Weights of a small transformer language model: rotary positions, no biases in attention or MLP.
Each number is 128 + 24 x the weight over its row's rms, rounded and kept within 0 to 255. Layers, rows and columns count from 0. The size above them is the row's rms in percent of the matrix's.

# layer 6 attention value, 128x128, rms 0.0694, rows 84-98, columns 64-95
size [103  97 106 106 110  97  95 113  98 119 104 111  85  88  89]
[[139 143 138 147 133 105 133 127 144 140 122 125 139 131 146 121 119  74 133 142 122 113 146  98 149 116 140 117 176 137 147  99]
 [116 139 132 129 119 153  89 160 163 179  89 137 124 112 159 130 113 136  86 127 127  98 122 170 170 105 113 171 141 129 120 140]
 [131 104 123 133 149 148 104 107 134 146 124 132 156 185 156 104 113 131 137  96 192 147 111 123 146 158 105 111  98 124 117 111]
 [129 110 107 142 149 120 134 106 109 130 138 124 144 153 135 122 112 101 137 165 121 132 136 124 162 168 126 165 120  93 119 192]
 [131 152 106 109 130 150 104  85 116 140 138 184  85 181 165 126 150 140  71 115  85 156 113 159 133  99 128 129 132 123 116 150]
 [124  90 143 136 149 134 128 141 105 149 133 109 130  84 151 150  89 122 131 156 152 146 125 134 147 162 101 141 118  91  95 126]
 [126 143  94 125 152 155 152 100 165  99 156 146 125 145 124 135 142 128 112 118  84 126 109 145 101 124 163 113 140 114  92 134]
 [147 141 101 148 120 142  86 108 114 142 131 138  95 125 143 143 114 112  99 156 117 155 161 105  91  72 133 125 112 123 137 109]
 [143 114 127 109 133 128 137 140 116 145 165 153 129 144 104 156 124 125 169 127 102  99 144 181 128 115 160 161  85 110 110 133]
 [155 112 124 136 159  99 149 139 105 110 127 112  72 137 159 137 124 124 118 111 161 155 102 118 151 112 142 116 143 139 149 112]
 [116 121 135 108 132 100 103 151 108 133 101 127  99  89 156 102 157 120 147 138 111  98 149 145 128 130 126 182 155 109 180 105]
 [ 91 176 124 113 146 137 135 145 150 115 123 108 124 141 108 123 136 139 154 135 134 172 144 120 127 100 120 146 107 103 124 110]
 [148 135 127 159  65 148 149 135 100 195 102  89 146 137 120 128  99 111 108 119  83 124 115 115 168 133 122 142 141 123 168 157]
 [147 115 149 115 126  85 196 109 136 117 138 195 153 141 176 150 128 126  85 108  87 112 178 175 155 140 162 162 114 147 167  99]
 [137 116 126 112 191 169 149 140 128 113 160 137 105 160 123 122 141 108 132 112 106 105 109 200  51 120 132 142 127 176 111 145]]
# layer 6 attention output (transposed), 128x128, rms 0.124, rows 84-97, columns 64-95
size [100  96 101 102 101  96  91 104  95 105  95 107  89  91]
[[136 139  82 160 162  93 123 134 133 113 125 134 118 141 118  95  95 169 111 108 150 115 110 110 127 148 117 131  83 148 139 136]
 [128 133 181 144  90 154 106 122 150 107 101 133 125 134 133 126 110 131 115 115 118 104 132 144 135  82 134 145 122 117 152 137]
 [140 158 106 170 126 129 145 154 150 146 138 152 153  88 157 118 131 113 102 177 122  73  91 104  77 139 136 125 116 134 148  93]
 [120 138 138 133 131 137 163 112 135 195 128 133 120 161 138 120  94 112 139 141 140 155 169 167 194 103  80 146 153 115  79 118]
 [131 108 153 159 102 111 163  90 134 130 161 171 127 163 116 136 142 134 113 207  91 138 130 105 122 128 129 153 146  80 125 162]
 [130 111 166 139 121 131 141 154 166  92 122 157 168 134 129 119  97 177  94 140 126 142  78 122 131 156 139 141 126 125  98 173]
 [ 74 106 123 154 113 104 167 105 136 110 119 129 144 142  91 204 125 109  92  92 124 127 131 160 129 122 120 155 124 104 148 134]
 [110  97 112 117 128  87 125 113 112 128 159 148 121 167 129 120 126  50 154 166 131 117 110 144 159 137 114 115 120 102 146 115]
 [103 129 148 126 132 147 134 136 121 113  95 128 114 137 130  87  86 127 138 110 109 142 179  97 151 134  57 152 110 140 168 124]
 [ 89 157 139 146 183 153 118 120 111 126 146 144 145 111 106 137 148  88 121 141 154 110 116  79 106 132 143 140 130 121 150 135]
 [146 136 133 144 121 126 124 139 127 123 133 113  98 123 102 146 102  99 106 161 114 162 132 107 127 124 128 119 128 142 113 114]
 [124  98 119 144 125 132 100 142 117 105 145 118 123  94 150 137 148  86 137 146 118 141 115 113  71 134  97  98 128 118 141 154]
 [100 147  84 163 105 125 140  82 117 141 147 158 189 114 129 135 150  88 137  74 115 145 124 121 151 137 147 152 154 149 109 125]
 [173 100 134 143 107  96 215 127 123 171 133 158 113 123 115 112 117 124 152 147 147 112 167 138 141 111 154 145 145 146 139 132]]
# layer 6 attention query, 128x128, rms 0.0696, rows 96-127, columns 64-95
size [ 61  68  66  79  79  80  85  76  71  96 103  95 102  86 123  92 117 128 129 124 131 120 129 118 128 127 125 129 125 130 135 129]
[[108 152 163 107 136 192 129 140 101 102 155  91 162 144 100 115 153 151 140 125  95 110 112  96 146  96 109 146 114 128 138 145]
 [137  87 148 130 172 110 109 134 147 116 109 108  61 118 120  98 120 152  99 143 127 142 126 100 104  73  99 117 105 120 128 129]
 [ 96 125 129 126 129 175 161  98  96 125 142 137 126 173 145 126 109 123 138 157 128 114 146 102 119 147 106 135 101  65 113 158]
 [116 145 162 147 147 107  76 137 109 128 146 140 139 137 149 132 147 101 114  95 172 172 142 122 137 117 109 137 140 108 116 126]
 [ 91 104 154 146 186 159 151 105 121 136 137 102 125 138 113 135 124 136 103 127 119 138 127 108 103 136 102 125 141 135 137 108]
 [139 144 144 168 136 123 112 149  76 138 127 150 143 130 148 108  92 138 149 126 136 120 118  97 111  76  90 147 151  89 132 116]
 [148 137 149 127 155 123 121 130 103 164  74 124  97 127 153 154 126 155 144 143 117  98 152 134 120  97 169 158 166 157 109 130]
 [108 143  88  88 114 102 129 130 119 116 143 145 152 124 124  82 133  98 140  75 162 106 152 139 150 155 107 157 137 133  97 127]
 [187 132 104 121 133 145 144 114 140 139  94 146 103 141  99 156 134 172 127 142 173 126 119 114 139 154 142 143 139 134 167 154]
 [ 94 122 127  90 126 134 128 117 142 134 125  98 117 153 113 110 185 131 136 125 111 111 144 157 134 144  97  85 126 160  97 121]
 [ 62 142 114  97  98 110 120 171 136 115 132  68 123 142 140  98 162 129  93 142 122 124 179 147 141 123 121 112  97 148 101 129]
 [105 130  91 149 121 123 112 147 138 129 153 101 107 144 153 139 105 137  89 145 126 165 155 168 157 134 122 135  96 151 126 127]
 [167  83 157 141 153 165 165 100 144 126 103 147  81 136 150 143 122 128 200 134 145  98 106 164 142 137 142 153 114  91 158  89]
 [158 118 134 130 146  99 131 124 142  59 114 100  98 100 107 116 141 139 137 134 107 126 115 116 125 129 179 188 127  74  89 104]
 [154 113 154 120 127 124  87 116 136 142 115 136 125 132 129 137  94 113 139 121 108 116 106  94 124  95 150 143 172 101 128 143]
 [125 150 147 145 143 121 136 150 104 157 129 133 148 135 137 125 133 111 120 141 143 106 122  48 158 108  90 100 120 115 117 129]
 [108 142 130 140 110 137 175  77 127 139 137 169 135 131 148 147 136  93 175 145 121 133 128  99 124 130 145 117 155 161 156  68]
 [137 130 114  85 115 141 144 147 139 143 119 124 130 116 119 126 106 138 162 128 158 145  91 118 162 150 120 171 148 157 171 119]
 [147 123 119 107 176 118 104 128 118 104  73 131 122 121 131 100 142 126 110 163 121 124 102  82 120 138 140 159 103 119 126 117]
 [151 114 120  99 123 152 140  87 114 109 141 116 127 146 132  95 118 104 124 120 145  93 115  97 129 110 106 149  83 107 155  68]
 [124 137 128 132 130 108 114 116 138 120 126 160 124 121 114 117 112 138 180 143 109 110 151 129 148  93 118 123 167 141 151 108]
 [132 120 125 121 128 131 138 148 133 120 141  96 169 117 137 130 152 118 134  82 103 127 122 149 144 134 171  90 137 120 126 104]
 [121 121 134 120 120  90 103 149 132 116 152 112 119 131 173 117 153  95 126 113 120 130 149 132 131 180 139  89  62 129 100 109]
 [153 143  93 128 142 146  84 102 148  82 166 153 123  78 134 109 122 167 186 137  87 153 122 157  87 151 122 136 114 136 151 158]
 [114 128  90 137 158 122 163 149 117 105 162 126 118 140 147 115 122 126 120 110 129 175 151 155 182 129 157 118 115 135 132 121]
 [115 132  65 107 129 129 156 129  80 103 116  97  97 121 121 110 120 163 155  96 146 167 124 136  76 102 105 106 141 105 104 127]
 [129  89 109 159 126 152  79 106 137 110 139  89  93 117 117 104 191 133 142 149  73  97 150 155 116 133 140 110 162 134 135  95]
 [ 92 101 138 154 146 157 126 120 118 173 126 128  97 118  95 181 142  86 100 150  88 138 152 146 108 182 120  87 149 128 115 138]
 [119 130 128 156  74 182 147 108 122 110 153 113 154 156  96 159 121 145  85 113 120 126  94 188 119 170 137 149 102 122  80  82]
 [147 165  94 175 134 122 131 127 159 125 160 126 140 144 122 124 110 165 167 142  87 141 129 133 137 146 105 143 127  78 164  93]
 [159 163 129 102 153 116 126 120 136 139 106 129 154 120 129 133 114 124 147  72 157 105 119 128 147 157 136 100 117 143  90 162]
 [106  81 151 188 100 134 103 146 180 124 134 137 123 125 131 135  91 101 109 117 142 120 173 118 154 118 144 185 116 124 143 130]]
# layer 6 attention key, 128x128, rms 0.0748, rows 96-127, columns 64-95
size [ 47  66  68  77  84  71  84  72  89  84 103  82  90  94 106 109 118 122 129 131 134 119 126 121 131 128 125 130 128 134 133 133]
[[142 107 124 137 108 105 108 146 114 132 146 136 107  98 152 116 139 129 160 159 129 145 141 104  90 187 129  95  86 147 123 160]
 [137  93 139 132 123 147 150 109 108 167 136  88 143 141 103 121 147 148 128 148 143 106 175 123 115 130 141 112 131 142  96 115]
 [117  93  99 160 171 147 136 177 122 197 141 130 136 140 164 137 164 165 132 171 132 135 162 143 134 139 169  94 115  99 109 153]
 [120 109 125 156 117 113 133  95 136 118 103 186  88 145  94 171 141 150 115 172 151 163  96 141 109 162 110 112 158 111 124 137]
 [ 97 130  87 142 117 137 124 141 134 170 106 121  91  84 142 128 159 154 137 173 147 154 120 149 160 122 119  91 111 100 135 129]
 [148 155 142 104 137  77 109 127 118 125  98 119 154 122 102 145 175  89 133 138 154 145 157 134 100 124 123 147 123 139 101  96]
 [108 113 137 104 173 150 174 157 124 130 156 171 135 106 117 146  98 138 149 119 103 103 156 137 135 134 142 147 139  81 150 185]
 [129 102 139 122  93 147 145 157 138 178 140 156 121 163 114 129 155  94  77 133 133 132 135 110  97 139 147 115 100  99 128 128]
 [128 116 126 164 136 138 108 140 157 186 128 142  83 120 179 152 104 156 148 195 145 152  88 157 154 130 156 122 160  92  95 122]
 [ 79 130  90 146 145 142 133  84 132 150 144 105 118  64 138 125 158 108 164 137 143 137 144 151 198 138 133 116 119 124 113 134]
 [ 91 134 111 184 102 117 159 115 104 143 102 100 131  90 129 100 104 111 173 142 129 158  99  97 167 106 148  95 108 141 129 155]
 [173 136 135 126 158 131 128 131 146 131 113 143 161 157 133 119 107 148 147 109 116  92 112 110 139 106 163 143 118 150 131 127]
 [136 141 134 134 161 105 158 123  93 136 134 118 121 145 151 130 159 168 140 137 118 127 115  97 117  95 136 178 130 191 123  69]
 [210 145 195  99  89  90 134 144 159 126 128 106 124 136 121 167 123  88  87 139 120 155 116 127 122 144 145 136 126 125 149 116]
 [172 114 125 112 143 180 106 148 131 152  85 169 147 131 140 140  89  93 100 121 122 115 111 106 132 137 146 123 177 147 133 116]
 [158 152 173 130 105 136 121  93 141 192 113 106 133 104 128 156 115 126 147 148 116  98 111  88 160 149 152 115 142 127 126 126]
 [128 116 104 127 167 153 120 108 148 172 112 141  96 141 142  84 138 151 142 106 121 135 110 144 121 133 121 146 129 110 109 112]
 [107 117 138 149 140 106 146 118 107 132 142 114 163 161  75 125 123 189 124  99 162 113  63 117 105 118 126 139 138 165 158 123]
 [138 139 153 127 111 118 119 142 118 171  98 107  83  94 148 102 144 144 133 130 109 141 147 108 164 128 126 135 115 183 138 127]
 [ 89 111 102 117 145 131 119  72 143 109  98 137 120 196 131 102 103 131 162 102 119 116 172 136 171 130 101 117  87 105 121  99]
 [112 141 130 136 135  77 120  88 119 124 138 162 131 115 111  95 117 128 118 139 144  93  80 154 130 106 106 143 145 174 124  88]
 [152 110 124 110 126 128  93 131 106 135 117 137 129 135 175  97 115 143 141 160 140 158  66 114 113 117 156  87 110 117  76 118]
 [136 131 119 152 137 151 111 158 123 128 161 138 127 133 104 123 160 141 114 128 107 171 162 182 118 176 125  90  91 147 106 118]
 [144 130 143 136 150  90 109 118 131 120 127 103 139  90  90  95 148 120 134 137  81 120 123 153 171 129 152 137 141 103 110 134]
 [110 132 100 134  97 156 135 169 108 144 146  92 143 137 116 120 121  86 111 136 113 123 102 136 163 113 114 146 119  93 128  89]
 [137 150  87 102 152  76 101 153 137 104 120 109 130 132 145 153 129 132 140 112 117 132 119  86  85 106 143 128 127 127 162 101]
 [152 113  86 144  96 147 127  92 131 137 122 135 163 114 130  98 143 144 131 168 104  92  84 117  93 107 133  93 129 146 129 101]
 [121 123 135 114 102 115 141 113 134 124 116 117 106 161  97 138 153 140 169 152 126 135 117 117 115 133 107 121 100 105 157 131]
 [126 151 111 208 135 128 120 115 132 143  87 124 131 106 143 125 118 108 142  99 104 134 113 174  88 136 192 129 109  98 100 126]
 [165  86  98 101 115 144 131 127 145 156 157 138 168 147 130  99 100 149 113 125  93 140 106 115 115 112 138 140 106  90  90 146]
 [147 177 149 149 128 103 102 101 141 114 125 124 124  98 168 156 131 104 158 102 163 111 134 154 111 159  72  92 161 161 120 129]
 [157 138 140 146 127 161 140  87 135 116 103 132 154 145 159 132 132 135 143 141 130 121 144 131 146  92 135 158 126 114 150 114]]